{"n_layer": 9, "d_model": 128, "n_head": 6, "d_mlp": 512, "qk_norm": false, "init_std_o": 0.00663, "beta2": 0.98, "schedule": "wsd"}
Each number is 200 + 40 x the weight over its row's rms, rounded and kept within 0 to 999. Layers, rows and columns count from 0. The size before them is the row's rms in percent of the matrix's.

# layer 2 attention value, 192x128, rms 0.118, rows 111-127, columns 0-127
089,166,144,193,108,225,212,207,216,192,283,205,206,224,203,203,82,217,170,176,221,273,202,179,278,167,227,249,149,314,185,200,239,209,136,201,190,151,143,166,199,256,218,99,256,227,165,193,159,287,220,157,243,226,184,175,202,103,199,216,191,232,200,163,168,158,192,195,224,150,150,174,181,198,225,200,177,219,213,178,235,209,197,134,201,173,231,158,200,263,175,216,195,251,200,188,240,213,160,228,159,205,178,262,119,200,182,260,203,134,270,220,197,227,163,225,163,205,210,178,178,143,207,228,247,177,196,279,205
100,104,187,197,152,147,128,139,262,210,207,221,209,203,167,176,190,187,154,158,174,225,177,215,250,204,214,286,159,208,270,191,182,202,163,193,160,204,190,244,204,133,150,159,188,234,198,255,198,239,181,167,158,208,234,283,261,222,256,269,171,267,176,272,209,217,168,169,189,175,189,202,274,185,199,227,194,244,179,121,230,174,174,234,233,245,190,238,137,226,196,162,271,131,156,92,146,124,174,253,174,231,196,183,215,203,214,181,158,212,145,181,255,175,204,188,293,203,196,257,164,180,215,226,166,168,197,178,196
121,235,218,271,236,168,163,230,177,215,178,135,216,202,203,193,233,185,154,175,110,175,166,164,151,213,204,160,181,232,139,175,207,206,311,198,243,191,190,215,207,121,202,206,193,226,157,183,199,156,175,220,206,247,70,143,214,239,172,150,211,184,188,229,280,220,230,225,149,221,253,218,280,269,160,278,245,233,152,205,133,270,212,170,241,232,179,154,157,225,219,256,154,208,203,231,178,173,198,118,165,157,180,197,249,250,234,120,239,190,235,185,190,230,221,194,152,169,195,248,207,201,152,267,199,181,194,154,213
102,296,236,236,154,171,152,271,158,240,209,199,212,227,204,195,201,182,204,159,177,189,193,166,155,179,218,135,255,67,212,185,185,191,259,149,164,201,197,280,182,177,144,196,175,188,235,239,181,220,137,211,181,174,184,227,176,301,263,201,231,203,282,203,255,223,232,161,172,149,162,180,198,280,201,154,270,209,197,173,193,247,161,214,225,254,202,199,209,233,179,189,217,122,215,239,237,176,132,129,197,194,166,160,257,218,193,179,168,299,209,178,217,202,213,286,205,123,235,200,212,250,244,208,211,235,182,189,166
120,282,230,165,217,140,165,176,210,224,170,233,224,229,129,203,225,228,151,202,243,187,209,209,173,196,223,130,268,193,250,199,134,201,180,191,134,238,219,213,229,270,147,279,210,210,199,238,189,227,103,160,145,212,227,289,191,260,128,222,209,260,265,219,168,245,206,160,224,203,237,209,242,182,174,149,251,193,97,179,176,239,146,280,153,183,201,209,157,162,227,191,180,215,259,156,269,195,211,185,144,196,174,202,231,180,205,130,132,239,170,198,146,188,203,229,170,201,197,201,213,255,254,227,155,199,174,199,122
106,156,200,238,220,228,199,236,196,214,194,165,221,242,237,210,202,132,188,232,174,172,185,214,182,210,243,171,210,115,218,181,160,203,325,180,244,186,189,214,159,127,207,189,156,156,241,266,229,166,206,221,227,167,188,116,202,277,268,255,185,221,146,250,233,207,198,150,172,198,193,168,210,305,188,204,233,106,199,155,153,278,171,256,232,203,170,169,216,202,210,148,229,102,180,234,173,152,178,155,214,185,216,165,256,233,228,166,182,200,279,147,303,214,249,227,184,155,229,204,211,222,157,203,232,211,195,143,227
117,222,219,255,242,173,205,217,174,203,136,195,194,200,166,213,225,204,208,166,130,149,218,189,163,208,219,127,282,132,217,194,190,192,312,183,174,165,270,208,192,225,145,268,157,230,242,252,223,229,184,292,178,148,174,191,214,227,165,134,183,211,211,208,224,214,259,210,161,127,213,141,281,198,168,178,248,218,163,157,90,282,112,212,210,187,195,192,190,240,211,194,235,124,222,259,183,217,214,215,137,179,210,159,280,199,199,190,221,255,222,202,237,135,254,246,187,171,162,226,226,258,164,212,191,194,190,198,226
108,224,199,191,243,288,236,289,149,198,173,143,123,205,232,225,276,191,227,217,194,120,164,222,207,203,176,137,215,150,145,195,234,196,248,191,273,196,181,110,197,197,220,243,196,172,233,144,264,112,201,236,243,206,214,154,226,197,182,84,209,194,151,236,203,175,228,222,185,200,244,248,99,252,178,234,221,123,187,266,201,201,191,220,189,170,168,153,236,163,229,214,202,219,117,229,182,253,210,168,289,208,214,183,181,206,191,171,168,240,232,179,198,228,226,222,150,209,224,234,228,184,127,188,260,219,233,165,211
113,158,216,193,141,163,119,159,232,212,137,235,196,200,173,180,180,205,221,192,220,202,225,231,256,215,247,237,234,145,288,214,133,184,128,199,110,218,226,248,236,161,125,207,219,200,207,263,161,272,181,190,139,211,216,280,205,181,270,254,208,274,277,188,209,253,221,186,204,163,184,260,210,164,203,170,200,210,194,160,214,172,143,221,204,277,156,263,174,206,175,175,200,133,239,162,160,220,193,291,179,190,241,140,212,182,179,187,171,278,156,251,183,110,222,230,243,187,204,240,204,242,209,215,168,233,191,239,159
103,210,178,164,240,224,253,149,203,156,227,186,144,193,219,231,252,235,225,197,284,176,214,250,224,218,137,172,180,271,211,201,217,192,192,182,263,166,206,149,219,248,287,241,225,256,169,134,214,171,150,146,175,181,259,211,195,177,139,146,212,167,111,258,154,192,148,239,202,215,261,251,149,155,204,199,166,183,221,240,235,112,197,145,103,163,192,167,249,168,203,221,191,292,145,134,188,200,234,224,184,218,193,239,171,207,210,190,179,104,174,201,159,242,174,175,198,282,165,208,206,152,207,163,167,153,229,182,223
116,189,232,174,204,234,273,120,201,179,201,227,257,205,193,201,197,237,226,216,287,201,232,243,212,224,202,168,131,227,170,213,141,199,131,179,184,259,145,207,205,127,276,231,210,155,215,168,221,142,205,203,197,217,224,174,139,161,271,253,207,161,179,123,183,193,181,160,259,267,194,272,111,197,224,215,97,164,205,315,252,129,236,200,221,209,193,153,154,138,222,212,169,255,232,200,227,210,214,224,288,194,200,141,169,188,173,208,171,145,214,177,146,267,219,190,232,226,256,179,201,176,218,172,202,219,195,198,205
108,219,206,215,214,240,156,228,206,192,185,186,224,208,172,198,183,223,180,195,153,190,203,227,181,207,230,159,212,236,175,181,187,208,283,186,201,196,176,189,218,156,259,234,241,206,174,228,185,214,150,192,237,323,96,166,234,210,190,244,237,250,190,168,262,211,230,170,181,257,265,241,248,224,175,232,246,142,85,186,142,266,164,210,164,208,154,108,166,196,154,239,165,255,256,212,206,179,161,214,120,162,169,205,218,224,215,131,154,115,301,195,149,216,194,188,131,191,158,180,211,166,147,267,204,193,187,174,158
110,238,236,188,216,191,194,218,178,191,235,235,239,257,181,214,212,186,179,190,226,187,222,219,189,196,252,142,245,160,208,197,189,199,268,173,168,204,217,162,191,298,164,251,138,187,257,249,233,209,160,219,188,157,265,197,218,251,134,181,170,217,220,218,168,185,259,130,248,158,160,146,234,260,186,127,272,175,118,140,125,296,95,290,208,122,227,191,201,210,209,148,298,174,241,190,252,175,172,163,139,215,149,170,257,195,192,161,159,231,209,178,251,205,210,243,192,166,194,211,208,234,212,198,195,174,201,178,198
098,211,113,151,205,206,109,206,250,204,134,190,220,170,137,203,112,175,227,210,168,215,215,238,196,224,232,180,232,172,217,199,163,191,182,258,221,271,227,271,184,221,226,203,149,154,207,245,154,182,188,154,305,218,105,281,171,212,241,307,205,223,148,186,208,227,168,204,210,237,230,172,269,210,200,258,198,127,167,224,211,249,236,223,108,214,219,246,203,206,169,208,245,169,250,181,211,194,208,166,189,184,200,239,166,218,193,188,159,215,275,170,207,206,181,189,258,225,255,129,171,227,176,145,258,243,183,200,130
138,174,189,173,164,175,187,128,213,205,200,237,239,193,211,176,198,182,185,216,244,272,202,178,208,206,190,281,164,221,228,204,181,191,117,176,184,202,172,289,200,142,221,112,234,192,188,219,181,208,178,138,172,246,249,257,199,249,289,311,218,188,235,187,196,228,139,179,172,238,161,198,153,134,232,165,143,193,264,214,298,70,267,162,231,265,208,241,174,151,187,208,177,202,191,139,156,180,192,217,244,254,210,195,174,203,182,215,188,181,142,192,174,209,174,186,267,192,255,188,177,193,283,211,157,220,192,230,162
108,178,237,238,212,151,138,167,266,205,152,274,186,234,175,197,193,208,187,200,192,205,234,177,234,190,211,222,247,96,277,213,118,182,163,181,127,195,242,284,223,181,140,237,169,204,197,260,183,253,179,187,124,140,217,267,137,226,234,229,203,252,258,180,191,219,206,193,203,158,150,194,230,180,214,130,184,206,212,129,189,178,197,235,190,284,221,262,166,193,203,176,207,123,244,198,195,196,207,275,178,149,203,108,263,167,181,233,155,256,157,215,193,141,236,258,245,187,182,222,229,249,243,200,146,245,183,201,215
107,168,157,230,202,160,205,189,208,210,183,160,297,178,108,183,148,143,180,203,161,199,206,234,183,212,260,203,202,248,171,203,219,212,283,228,185,217,227,209,187,179,207,148,160,156,235,277,180,219,278,275,265,251,137,165,226,187,217,232,185,247,162,172,233,214,240,162,188,181,167,174,254,238,191,254,207,210,156,166,123,279,137,241,309,161,168,184,125,241,230,217,185,124,228,258,166,215,180,158,207,232,188,185,178,209,213,193,216,240,296,184,227,198,263,203,226,194,202,203,184,230,102,233,270,205,183,200,212
# layer 2 attention output (transposed), 192x128, rms 0.104, rows 111-127, columns 0-127
098,285,158,323,239,219,231,152,142,266,239,196,246,191,164,168,273,189,188,209,228,253,154,264,204,191,222,204,193,155,195,175,183,170,264,143,182,175,170,209,174,175,225,210,194,207,187,251,248,247,167,241,148,170,232,226,166,128,166,132,232,180,258,229,207,154,236,234,158,224,254,272,157,216,225,217,271,213,191,203,192,209,196,219,110,246,278,200,238,194,305,212,160,134,256,157,190,204,225,184,218,187,153,227,195,184,195,185,243,238,154,208,224,191,219,202,168,177,169,199,214,150,115,182,246,209,157,131,171
101,195,268,167,284,228,185,173,200,135,236,232,228,150,276,175,188,203,222,164,197,156,213,212,180,266,128,215,218,324,221,207,241,236,157,215,177,164,252,183,225,153,160,179,158,143,236,181,190,268,122,175,243,227,186,158,151,209,132,235,197,209,130,199,174,251,156,188,175,202,172,228,228,193,129,152,162,197,219,205,167,216,163,185,204,176,159,213,171,189,244,144,192,239,259,273,199,237,205,196,201,158,175,156,192,275,170,166,206,239,269,222,193,243,186,233,146,184,132,176,134,247,207,258,233,178,283,147,212
118,163,205,101,186,112,228,222,229,191,235,143,146,245,159,209,142,160,203,179,188,182,226,151,171,233,231,194,187,165,274,230,213,244,169,153,166,222,195,158,170,224,204,148,194,273,225,189,225,153,201,208,214,240,217,202,246,247,264,173,109,198,212,156,179,176,139,210,196,196,182,120,231,184,153,256,235,159,259,153,220,168,180,239,157,138,234,175,166,232,86,246,187,234,169,195,263,238,239,192,219,221,145,232,243,193,240,250,177,141,174,234,233,237,184,169,246,212,270,222,150,224,308,200,208,245,182,194,188
105,160,220,92,163,188,241,279,265,161,215,242,197,153,240,184,164,200,215,162,148,195,242,175,154,227,191,145,222,235,230,199,184,223,132,139,198,248,256,227,208,157,181,141,220,238,220,121,135,208,275,231,284,217,218,211,227,254,194,210,124,218,158,187,191,239,157,242,192,201,188,160,243,231,154,197,127,164,182,140,231,199,164,195,218,157,95,236,205,187,137,254,197,179,167,196,199,217,213,197,265,182,233,164,173,222,228,174,168,192,218,220,208,228,166,171,238,216,241,223,234,220,329,239,169,148,197,239,245
115,124,190,206,268,205,183,248,193,198,176,218,189,126,285,211,125,243,167,193,204,193,235,240,217,260,259,135,226,214,208,202,161,182,106,198,243,262,252,213,262,137,148,194,158,253,173,126,136,208,261,178,203,220,220,167,192,231,250,208,205,222,214,179,236,245,156,195,226,229,260,86,204,181,213,217,193,202,272,203,207,192,228,153,202,136,146,243,202,157,146,153,207,174,141,240,191,192,139,168,260,197,236,222,182,261,216,189,160,216,246,227,153,230,189,136,233,205,206,232,257,215,217,208,116,173,168,242,233
111,165,249,54,111,157,205,244,236,127,224,203,158,222,217,170,227,194,234,201,197,228,227,123,127,234,191,237,218,266,230,198,241,220,152,125,142,200,223,177,148,239,224,208,218,213,255,178,220,169,256,168,239,185,181,250,218,229,237,210,155,215,154,174,167,199,120,193,210,208,192,218,191,224,169,205,136,90,201,152,219,184,206,205,182,159,164,189,195,237,93,243,211,257,190,189,215,199,211,218,197,169,177,166,187,200,247,220,181,146,188,206,242,217,164,205,261,218,217,211,223,216,341,250,222,195,228,226,203
115,137,219,110,178,142,162,256,255,183,175,231,179,198,285,191,124,202,218,193,190,184,210,165,123,237,196,208,251,213,189,204,242,207,117,182,153,232,235,191,212,183,183,180,194,222,192,145,163,180,256,198,263,221,190,167,238,287,287,192,171,247,207,179,231,221,163,189,221,189,223,130,256,215,189,210,107,181,202,139,237,183,175,177,215,140,154,189,174,182,104,201,230,229,169,196,194,185,186,204,259,204,206,225,198,224,231,204,169,150,229,162,218,208,153,157,241,241,302,239,249,239,337,204,174,167,208,223,217
114,176,189,187,99,139,192,226,203,218,165,204,175,315,140,262,216,199,164,192,195,173,184,95,201,182,237,242,199,166,134,188,229,230,221,194,198,225,166,196,179,319,210,187,188,226,169,202,233,128,254,206,198,238,200,211,252,221,313,207,180,218,243,200,201,132,162,214,268,187,159,173,175,207,182,192,180,206,186,162,191,216,241,219,231,210,240,184,186,234,104,235,250,234,144,160,202,183,195,223,172,246,213,201,211,126,172,235,140,102,169,174,186,217,191,192,233,245,258,170,180,183,272,143,207,207,199,270,143
111,224,237,212,265,229,181,211,234,137,225,290,220,138,309,182,164,244,178,169,163,138,198,199,204,245,107,169,210,280,180,203,176,194,140,194,198,198,236,238,250,139,157,175,208,143,180,136,150,260,180,186,230,210,180,174,192,243,139,249,202,219,144,212,201,300,184,204,198,206,180,170,243,194,165,181,115,252,195,235,200,246,162,172,239,154,137,216,193,152,255,158,222,213,161,270,180,221,197,190,226,148,234,182,180,250,162,157,144,231,294,209,162,211,192,198,132,234,182,205,197,223,211,265,194,149,205,233,225
105,200,147,227,275,218,128,178,169,253,166,123,191,266,122,305,207,205,201,234,239,207,182,236,244,148,218,240,191,130,125,188,209,224,265,284,253,202,116,160,202,245,193,257,136,168,164,226,210,163,192,209,145,241,212,163,174,147,244,197,268,166,263,179,223,100,199,172,227,189,194,183,184,203,248,180,244,214,201,247,172,222,232,213,229,232,260,177,220,223,231,189,196,248,238,153,217,205,179,198,148,248,186,221,236,167,163,208,232,199,195,169,146,171,238,222,184,154,193,183,143,189,107,136,193,246,206,176,178
112,264,150,247,224,206,230,179,220,201,160,211,180,244,146,168,277,212,180,202,194,235,179,184,274,103,188,175,162,142,165,185,138,149,276,245,279,161,163,228,207,236,233,295,222,174,216,250,216,171,224,181,106,151,202,250,165,174,116,195,220,174,227,222,215,177,257,183,208,218,212,238,167,197,211,246,290,212,214,249,196,230,241,203,231,208,214,239,231,189,235,203,186,204,126,195,231,199,193,182,157,178,243,208,190,156,168,172,226,198,205,220,135,179,231,205,217,174,181,137,186,168,71,278,202,226,160,285,186
109,255,137,178,254,165,231,213,184,213,265,152,172,245,199,179,194,216,167,194,213,241,184,179,207,218,250,174,215,167,265,203,145,203,170,127,207,222,155,197,180,212,211,202,218,276,205,204,232,206,227,168,104,207,217,227,215,231,286,173,149,219,222,165,250,172,103,223,182,206,252,88,172,173,225,272,231,166,288,180,192,210,235,203,114,111,285,179,208,184,155,245,202,183,137,180,270,208,227,201,258,216,152,285,206,209,223,215,154,169,199,244,189,212,200,161,234,202,255,210,211,149,213,206,194,271,139,201,169
110,132,211,137,201,167,189,272,209,205,154,212,221,135,295,162,150,204,223,186,213,225,220,215,139,247,247,182,261,216,170,175,243,220,105,162,176,232,239,186,241,175,192,235,180,237,190,180,142,202,287,179,251,221,199,188,199,228,276,176,195,252,227,178,218,212,147,193,206,215,284,163,197,230,215,194,150,148,270,114,227,168,226,165,194,169,148,230,213,180,112,195,212,172,194,183,161,149,160,223,267,177,186,213,157,214,240,193,196,203,187,169,220,225,160,133,282,225,222,231,295,193,307,213,154,169,192,224,220
099,219,215,262,145,260,290,142,144,165,196,184,194,229,263,177,237,212,218,205,239,221,173,156,256,202,236,205,203,256,274,192,144,145,221,195,239,205,211,240,143,176,222,186,282,218,242,241,236,241,267,143,158,122,197,199,211,200,239,215,213,164,149,206,255,231,136,217,155,201,225,205,197,180,254,133,188,148,181,253,255,260,207,216,151,161,128,204,221,219,239,176,176,199,178,262,235,224,167,186,182,189,226,164,150,280,212,134,137,196,150,300,204,231,158,155,170,203,157,153,184,243,148,211,203,178,162,156,187
131,249,213,238,256,277,209,171,195,165,240,190,213,162,153,179,257,207,197,203,196,203,218,265,251,160,122,168,173,224,233,199,150,179,249,233,251,185,216,233,208,169,186,208,201,157,222,206,205,235,129,205,183,165,202,243,149,142,53,232,199,164,121,216,184,251,244,220,188,196,159,277,178,189,182,171,238,221,181,271,152,210,176,199,234,227,189,218,236,193,315,158,174,186,244,246,218,227,216,185,154,185,224,148,199,233,183,175,228,261,241,228,180,172,229,264,171,154,109,158,169,205,91,258,215,191,214,171,213
110,138,233,136,225,225,181,234,248,136,211,267,203,119,285,196,175,266,185,182,163,171,218,203,158,226,141,147,216,254,186,199,214,165,111,221,179,222,242,234,257,151,164,186,212,172,179,128,130,240,200,207,241,213,189,163,187,254,145,253,198,230,149,221,221,273,195,171,212,191,221,154,240,204,169,225,90,188,180,227,211,195,161,176,231,147,99,201,212,162,188,182,230,215,152,257,180,210,180,175,231,177,228,189,174,270,191,172,175,246,303,182,193,201,197,186,167,213,220,227,256,236,255,265,182,137,195,243,249
099,258,216,220,128,126,220,187,192,173,179,204,185,246,289,90,256,158,236,190,220,200,193,141,160,217,197,237,249,240,244,212,221,178,193,119,117,201,281,186,157,194,226,208,253,244,280,219,278,210,241,141,202,142,183,239,195,239,234,135,136,216,201,169,220,221,179,244,172,212,244,269,198,182,187,203,223,173,235,141,214,196,203,206,135,164,224,228,184,182,179,175,192,207,186,241,233,206,225,201,262,142,194,214,202,187,243,181,165,132,144,234,234,242,134,159,253,248,237,158,226,193,246,286,241,180,186,165,158
# layer 2 attention query, 192x128, rms 0.106, rows 128-138, columns 0-127
115,194,195,187,196,261,149,223,190,219,142,203,209,246,196,168,202,194,182,275,170,138,159,262,205,189,185,252,191,187,184,216,137,150,212,239,230,275,193,254,146,149,199,206,224,87,240,214,198,171,203,207,208,218,236,219,199,239,204,262,156,206,217,185,228,207,97,186,204,252,118,190,116,221,224,223,176,174,255,234,217,186,228,295,223,267,108,234,220,119,197,194,163,182,179,213,216,200,180,274,259,216,277,158,206,215,178,245,165,234,203,174,200,169,249,207,199,237,254,188,210,288,208,111,220,249,156,190,193
112,137,211,188,206,197,253,158,134,181,219,163,172,201,258,186,209,205,226,147,208,238,195,161,216,169,167,219,116,215,189,201,227,239,216,192,275,182,135,111,200,199,244,138,232,250,178,166,215,217,256,215,225,195,208,159,207,182,160,126,207,177,123,241,175,155,223,186,216,267,210,181,187,130,194,251,188,133,163,235,214,185,248,197,221,157,235,98,228,242,208,201,217,279,192,263,241,158,180,188,158,228,133,243,187,203,275,177,155,110,258,179,208,273,170,186,220,196,202,157,174,87,158,216,167,156,216,192,208
115,235,243,199,177,227,142,154,184,211,196,246,212,223,242,171,235,145,184,270,231,216,214,246,210,204,216,240,163,236,160,196,161,184,150,247,236,194,231,290,162,194,271,256,242,185,165,147,154,158,118,193,134,263,202,245,198,182,209,222,192,203,245,188,258,247,108,183,212,240,109,127,166,197,244,181,160,210,254,235,190,189,215,118,176,236,217,249,227,176,145,272,205,156,194,130,179,259,136,173,194,237,251,195,240,216,187,250,175,128,155,163,177,185,214,188,182,252,179,145,197,262,268,224,183,244,171,217,198
126,267,203,225,238,164,179,238,227,201,191,220,189,186,162,202,237,134,167,264,166,171,181,241,195,230,209,185,290,201,149,184,186,208,219,217,200,205,261,288,168,191,166,283,134,187,196,231,147,165,110,211,168,236,152,274,216,200,180,231,167,262,240,198,254,262,160,232,182,177,161,179,212,167,192,188,194,269,216,204,130,195,151,174,174,220,192,279,148,140,193,240,184,149,207,134,180,239,217,199,200,193,259,113,256,213,201,201,235,251,132,179,187,132,249,226,175,221,164,181,206,316,268,212,219,244,189,168,180
108,166,186,234,207,182,300,176,192,179,211,175,193,179,248,198,169,158,211,171,192,253,175,157,187,174,171,172,185,177,171,213,222,250,188,206,294,168,161,126,175,236,241,212,183,252,220,195,166,210,170,228,187,145,182,239,195,137,179,115,157,212,192,259,187,185,224,202,226,160,206,146,256,92,186,190,180,159,150,229,167,185,167,107,170,105,282,127,202,163,205,235,239,240,205,246,247,226,216,139,150,198,154,224,191,176,300,223,135,167,243,133,252,230,167,241,198,238,134,165,194,163,160,222,237,205,219,209,224
104,167,222,219,190,184,234,199,225,158,213,175,168,142,261,218,200,221,215,178,151,255,164,90,193,212,229,209,172,153,253,194,176,240,144,155,252,203,127,153,216,190,181,148,205,262,159,230,169,279,218,238,197,188,186,225,195,254,141,143,200,229,184,251,143,156,213,226,228,215,175,172,203,128,186,228,234,172,158,199,220,172,204,195,226,189,278,106,182,199,201,201,196,276,252,218,283,194,217,171,172,187,96,185,192,163,263,228,145,156,250,158,187,217,130,237,194,156,135,194,176,103,241,226,195,199,269,214,245
110,245,197,212,231,151,263,204,270,160,221,176,190,126,202,245,240,163,165,200,185,229,227,152,206,245,203,136,264,167,219,154,216,284,165,195,177,146,211,159,241,234,161,252,145,276,137,218,160,244,192,221,185,204,150,219,188,159,157,160,217,248,205,197,182,238,246,251,213,153,268,183,271,135,153,170,213,251,158,172,157,219,158,126,178,182,277,214,164,230,238,216,174,207,245,169,194,238,282,156,169,170,150,221,205,196,238,167,231,184,144,236,187,187,157,214,150,165,129,222,144,195,230,289,161,202,257,186,243
107,198,213,220,189,240,110,232,164,220,163,221,166,266,175,175,190,270,242,189,208,106,195,229,181,182,183,229,181,213,151,227,208,110,257,190,129,252,242,254,222,143,207,167,228,124,266,179,225,176,185,180,247,221,262,208,226,232,248,235,204,165,217,181,262,182,177,179,139,206,166,221,158,286,232,207,233,191,180,206,244,214,238,238,196,247,87,210,274,192,190,164,233,163,133,215,221,175,162,252,217,182,253,195,218,172,125,211,158,275,257,223,219,193,251,229,227,249,216,230,263,224,171,153,212,219,135,217,162
125,182,158,218,228,164,258,215,250,180,191,182,236,169,236,204,151,148,174,195,189,280,202,142,165,201,217,184,217,149,215,197,219,248,183,216,261,153,176,193,153,271,223,194,168,207,187,231,133,222,180,219,204,172,220,221,165,149,210,150,159,245,241,273,139,206,197,216,224,102,212,152,279,121,178,156,174,158,205,187,214,220,140,116,156,93,310,177,175,168,215,261,254,204,236,197,220,262,243,158,168,179,146,207,184,180,276,232,158,154,221,136,232,203,168,187,191,200,153,177,179,199,218,195,271,262,203,230,212
104,205,201,173,192,178,264,179,237,170,211,190,223,138,235,233,249,151,171,196,149,277,203,138,230,222,198,173,212,154,237,190,167,291,157,209,264,202,169,166,210,217,148,216,159,260,137,258,154,222,214,230,188,184,150,232,145,214,128,155,210,275,182,190,108,200,231,233,263,243,232,192,208,109,168,217,194,183,166,199,154,181,168,203,217,157,282,166,126,201,248,219,138,237,265,225,236,215,272,151,194,219,126,201,160,194,286,207,197,161,162,185,158,199,156,183,171,157,164,199,135,160,217,226,190,191,255,190,250
121,241,250,153,188,241,157,200,159,206,234,191,183,171,167,212,292,254,223,179,215,150,231,248,227,218,198,206,188,209,190,182,199,181,175,176,132,225,212,189,249,152,177,202,213,202,172,156,265,183,210,140,220,283,173,195,210,260,202,219,275,160,161,111,247,194,261,217,184,271,245,240,123,281,208,215,204,243,205,202,209,228,250,234,242,289,98,248,253,263,223,149,148,231,168,182,184,173,154,229,224,212,223,256,172,220,130,167,253,204,169,286,174,222,203,183,174,178,261,225,194,160,183,246,131,144,209,207,188
# layer 2 attention key, 192x128, rms 0.101, rows 128-137, columns 0-127
105,141,177,195,220,230,196,229,148,268,166,211,194,212,216,246,199,195,193,238,197,122,245,210,200,229,180,263,222,188,219,71,201,203,202,264,183,247,232,220,204,198,172,171,217,126,212,182,185,229,172,135,193,224,220,179,225,205,165,214,156,159,209,188,165,228,178,248,233,163,188,158,152,152,227,152,176,180,237,260,186,229,311,227,227,245,147,254,240,176,144,152,174,183,160,247,177,230,235,270,251,193,206,162,178,139,107,215,213,204,163,280,137,192,232,143,181,241,214,301,168,227,168,127,209,138,226,218,235
106,159,232,230,186,181,248,165,187,175,288,158,201,174,225,168,192,192,177,203,188,288,184,248,185,193,181,178,105,264,131,234,244,273,190,187,263,210,123,177,199,173,265,211,230,251,171,110,198,202,254,176,224,181,219,204,153,186,198,153,262,214,145,136,193,140,194,160,240,216,222,206,164,216,233,299,182,216,197,237,218,125,177,181,213,186,185,132,187,225,192,229,218,240,165,136,246,193,187,148,170,198,170,260,118,185,278,249,174,161,220,155,209,277,214,238,184,237,174,156,159,129,200,210,245,234,219,230,200
100,211,221,197,196,231,191,203,174,226,189,312,165,238,225,201,191,146,201,221,218,209,213,163,218,200,212,232,190,154,189,101,224,245,140,165,183,109,225,237,187,206,168,202,168,167,224,173,222,121,200,134,188,226,240,219,209,231,231,234,135,166,249,222,215,190,164,242,251,205,140,160,168,130,221,85,127,200,247,267,220,224,299,203,232,238,238,234,282,196,202,200,207,186,205,136,99,254,132,192,220,233,248,211,241,202,153,232,201,194,186,234,237,193,184,203,205,229,200,167,213,235,190,233,195,84,162,196,197
116,240,185,216,206,163,171,213,211,223,159,274,199,242,195,211,194,132,204,216,180,120,181,167,223,233,201,197,257,148,220,147,189,224,212,192,216,227,227,238,186,221,144,194,130,218,239,271,224,147,193,249,159,195,158,229,273,208,176,180,123,198,270,259,202,254,186,251,183,213,151,147,242,156,151,100,173,206,200,199,138,255,200,195,170,234,262,261,149,174,245,200,200,131,202,220,121,203,198,238,235,217,283,121,273,223,186,162,247,240,178,199,214,132,197,198,242,188,186,211,251,284,222,170,167,122,202,178,225
102,233,190,258,185,174,240,192,207,137,236,231,231,223,203,166,205,176,132,240,176,324,168,210,193,153,137,173,150,192,151,209,224,273,187,189,248,211,116,186,137,169,217,248,185,274,197,189,166,231,247,276,231,215,155,216,191,167,229,180,209,248,197,151,177,166,155,155,198,195,203,224,227,173,201,269,163,235,175,191,199,178,145,152,154,185,251,161,105,195,213,236,201,212,242,202,282,194,183,150,207,196,206,217,154,188,324,233,252,183,238,144,213,247,224,255,215,168,223,113,160,188,231,148,247,243,216,201,180
100,221,198,214,166,120,193,135,245,127,237,214,191,184,148,141,193,196,158,201,202,286,168,220,265,169,197,204,174,258,184,237,156,262,153,172,264,245,136,172,199,163,189,216,236,287,168,183,166,236,283,229,243,268,184,229,190,234,188,138,248,265,172,222,176,151,180,145,174,237,224,265,219,198,207,237,212,227,169,138,220,149,168,196,183,212,196,139,98,211,201,225,211,225,241,155,267,155,167,230,189,199,197,216,170,211,278,208,178,122,232,142,144,215,187,253,218,223,164,159,153,165,235,213,200,199,209,249,260
108,274,181,166,207,159,174,167,278,144,206,199,189,213,166,183,203,165,170,157,176,201,147,202,255,162,241,151,225,208,192,310,135,218,192,152,259,180,169,168,183,192,174,268,190,247,224,203,225,163,241,297,199,210,172,230,196,191,231,167,228,225,222,276,230,188,176,152,185,231,214,239,266,227,145,197,206,223,168,138,202,208,137,198,161,206,254,153,150,213,261,246,226,206,237,161,197,185,175,203,211,202,248,204,237,294,278,186,206,210,238,83,248,188,209,286,252,173,214,115,217,206,260,250,165,183,178,189,231
107,168,245,208,184,248,228,240,159,238,183,200,210,196,185,240,217,249,250,231,192,114,246,180,102,230,163,257,202,180,225,117,251,166,237,236,115,235,242,277,230,202,230,122,199,142,210,212,137,245,99,138,188,213,223,166,218,227,187,220,220,150,238,195,196,227,214,207,167,209,206,210,175,193,219,223,227,236,224,226,196,219,244,220,206,216,134,253,242,150,150,109,189,192,207,295,184,183,234,200,194,192,173,208,212,133,93,163,189,206,203,284,173,211,185,134,161,205,186,284,186,198,182,152,197,236,219,167,160
112,236,137,242,214,179,215,199,281,155,212,226,226,202,187,146,174,124,122,262,188,332,161,165,182,152,199,199,204,182,176,231,148,281,171,186,212,200,112,193,141,212,187,244,161,242,192,232,160,216,267,254,242,231,160,216,217,151,225,205,190,255,212,188,152,201,154,162,194,167,191,187,207,181,205,191,153,204,200,165,238,218,159,201,160,185,280,184,136,215,254,242,178,164,286,204,213,209,195,209,220,156,227,223,176,195,287,252,246,181,231,112,192,222,195,237,207,165,220,91,166,201,246,184,216,265,203,237,165
098,235,175,171,204,154,199,138,263,171,193,210,191,217,159,166,193,147,148,157,186,264,134,250,262,157,218,139,205,230,179,280,139,260,157,169,288,211,138,143,173,160,140,263,229,275,217,188,237,204,258,238,184,212,179,214,184,222,217,131,199,245,155,216,191,166,197,159,215,217,213,205,231,179,159,201,188,192,151,147,189,149,161,197,196,204,244,147,135,219,264,285,199,225,197,131,232,200,158,233,205,191,240,198,158,247,308,227,220,208,205,131,189,226,238,272,246,211,215,152,183,204,227,255,212,161,194,235,261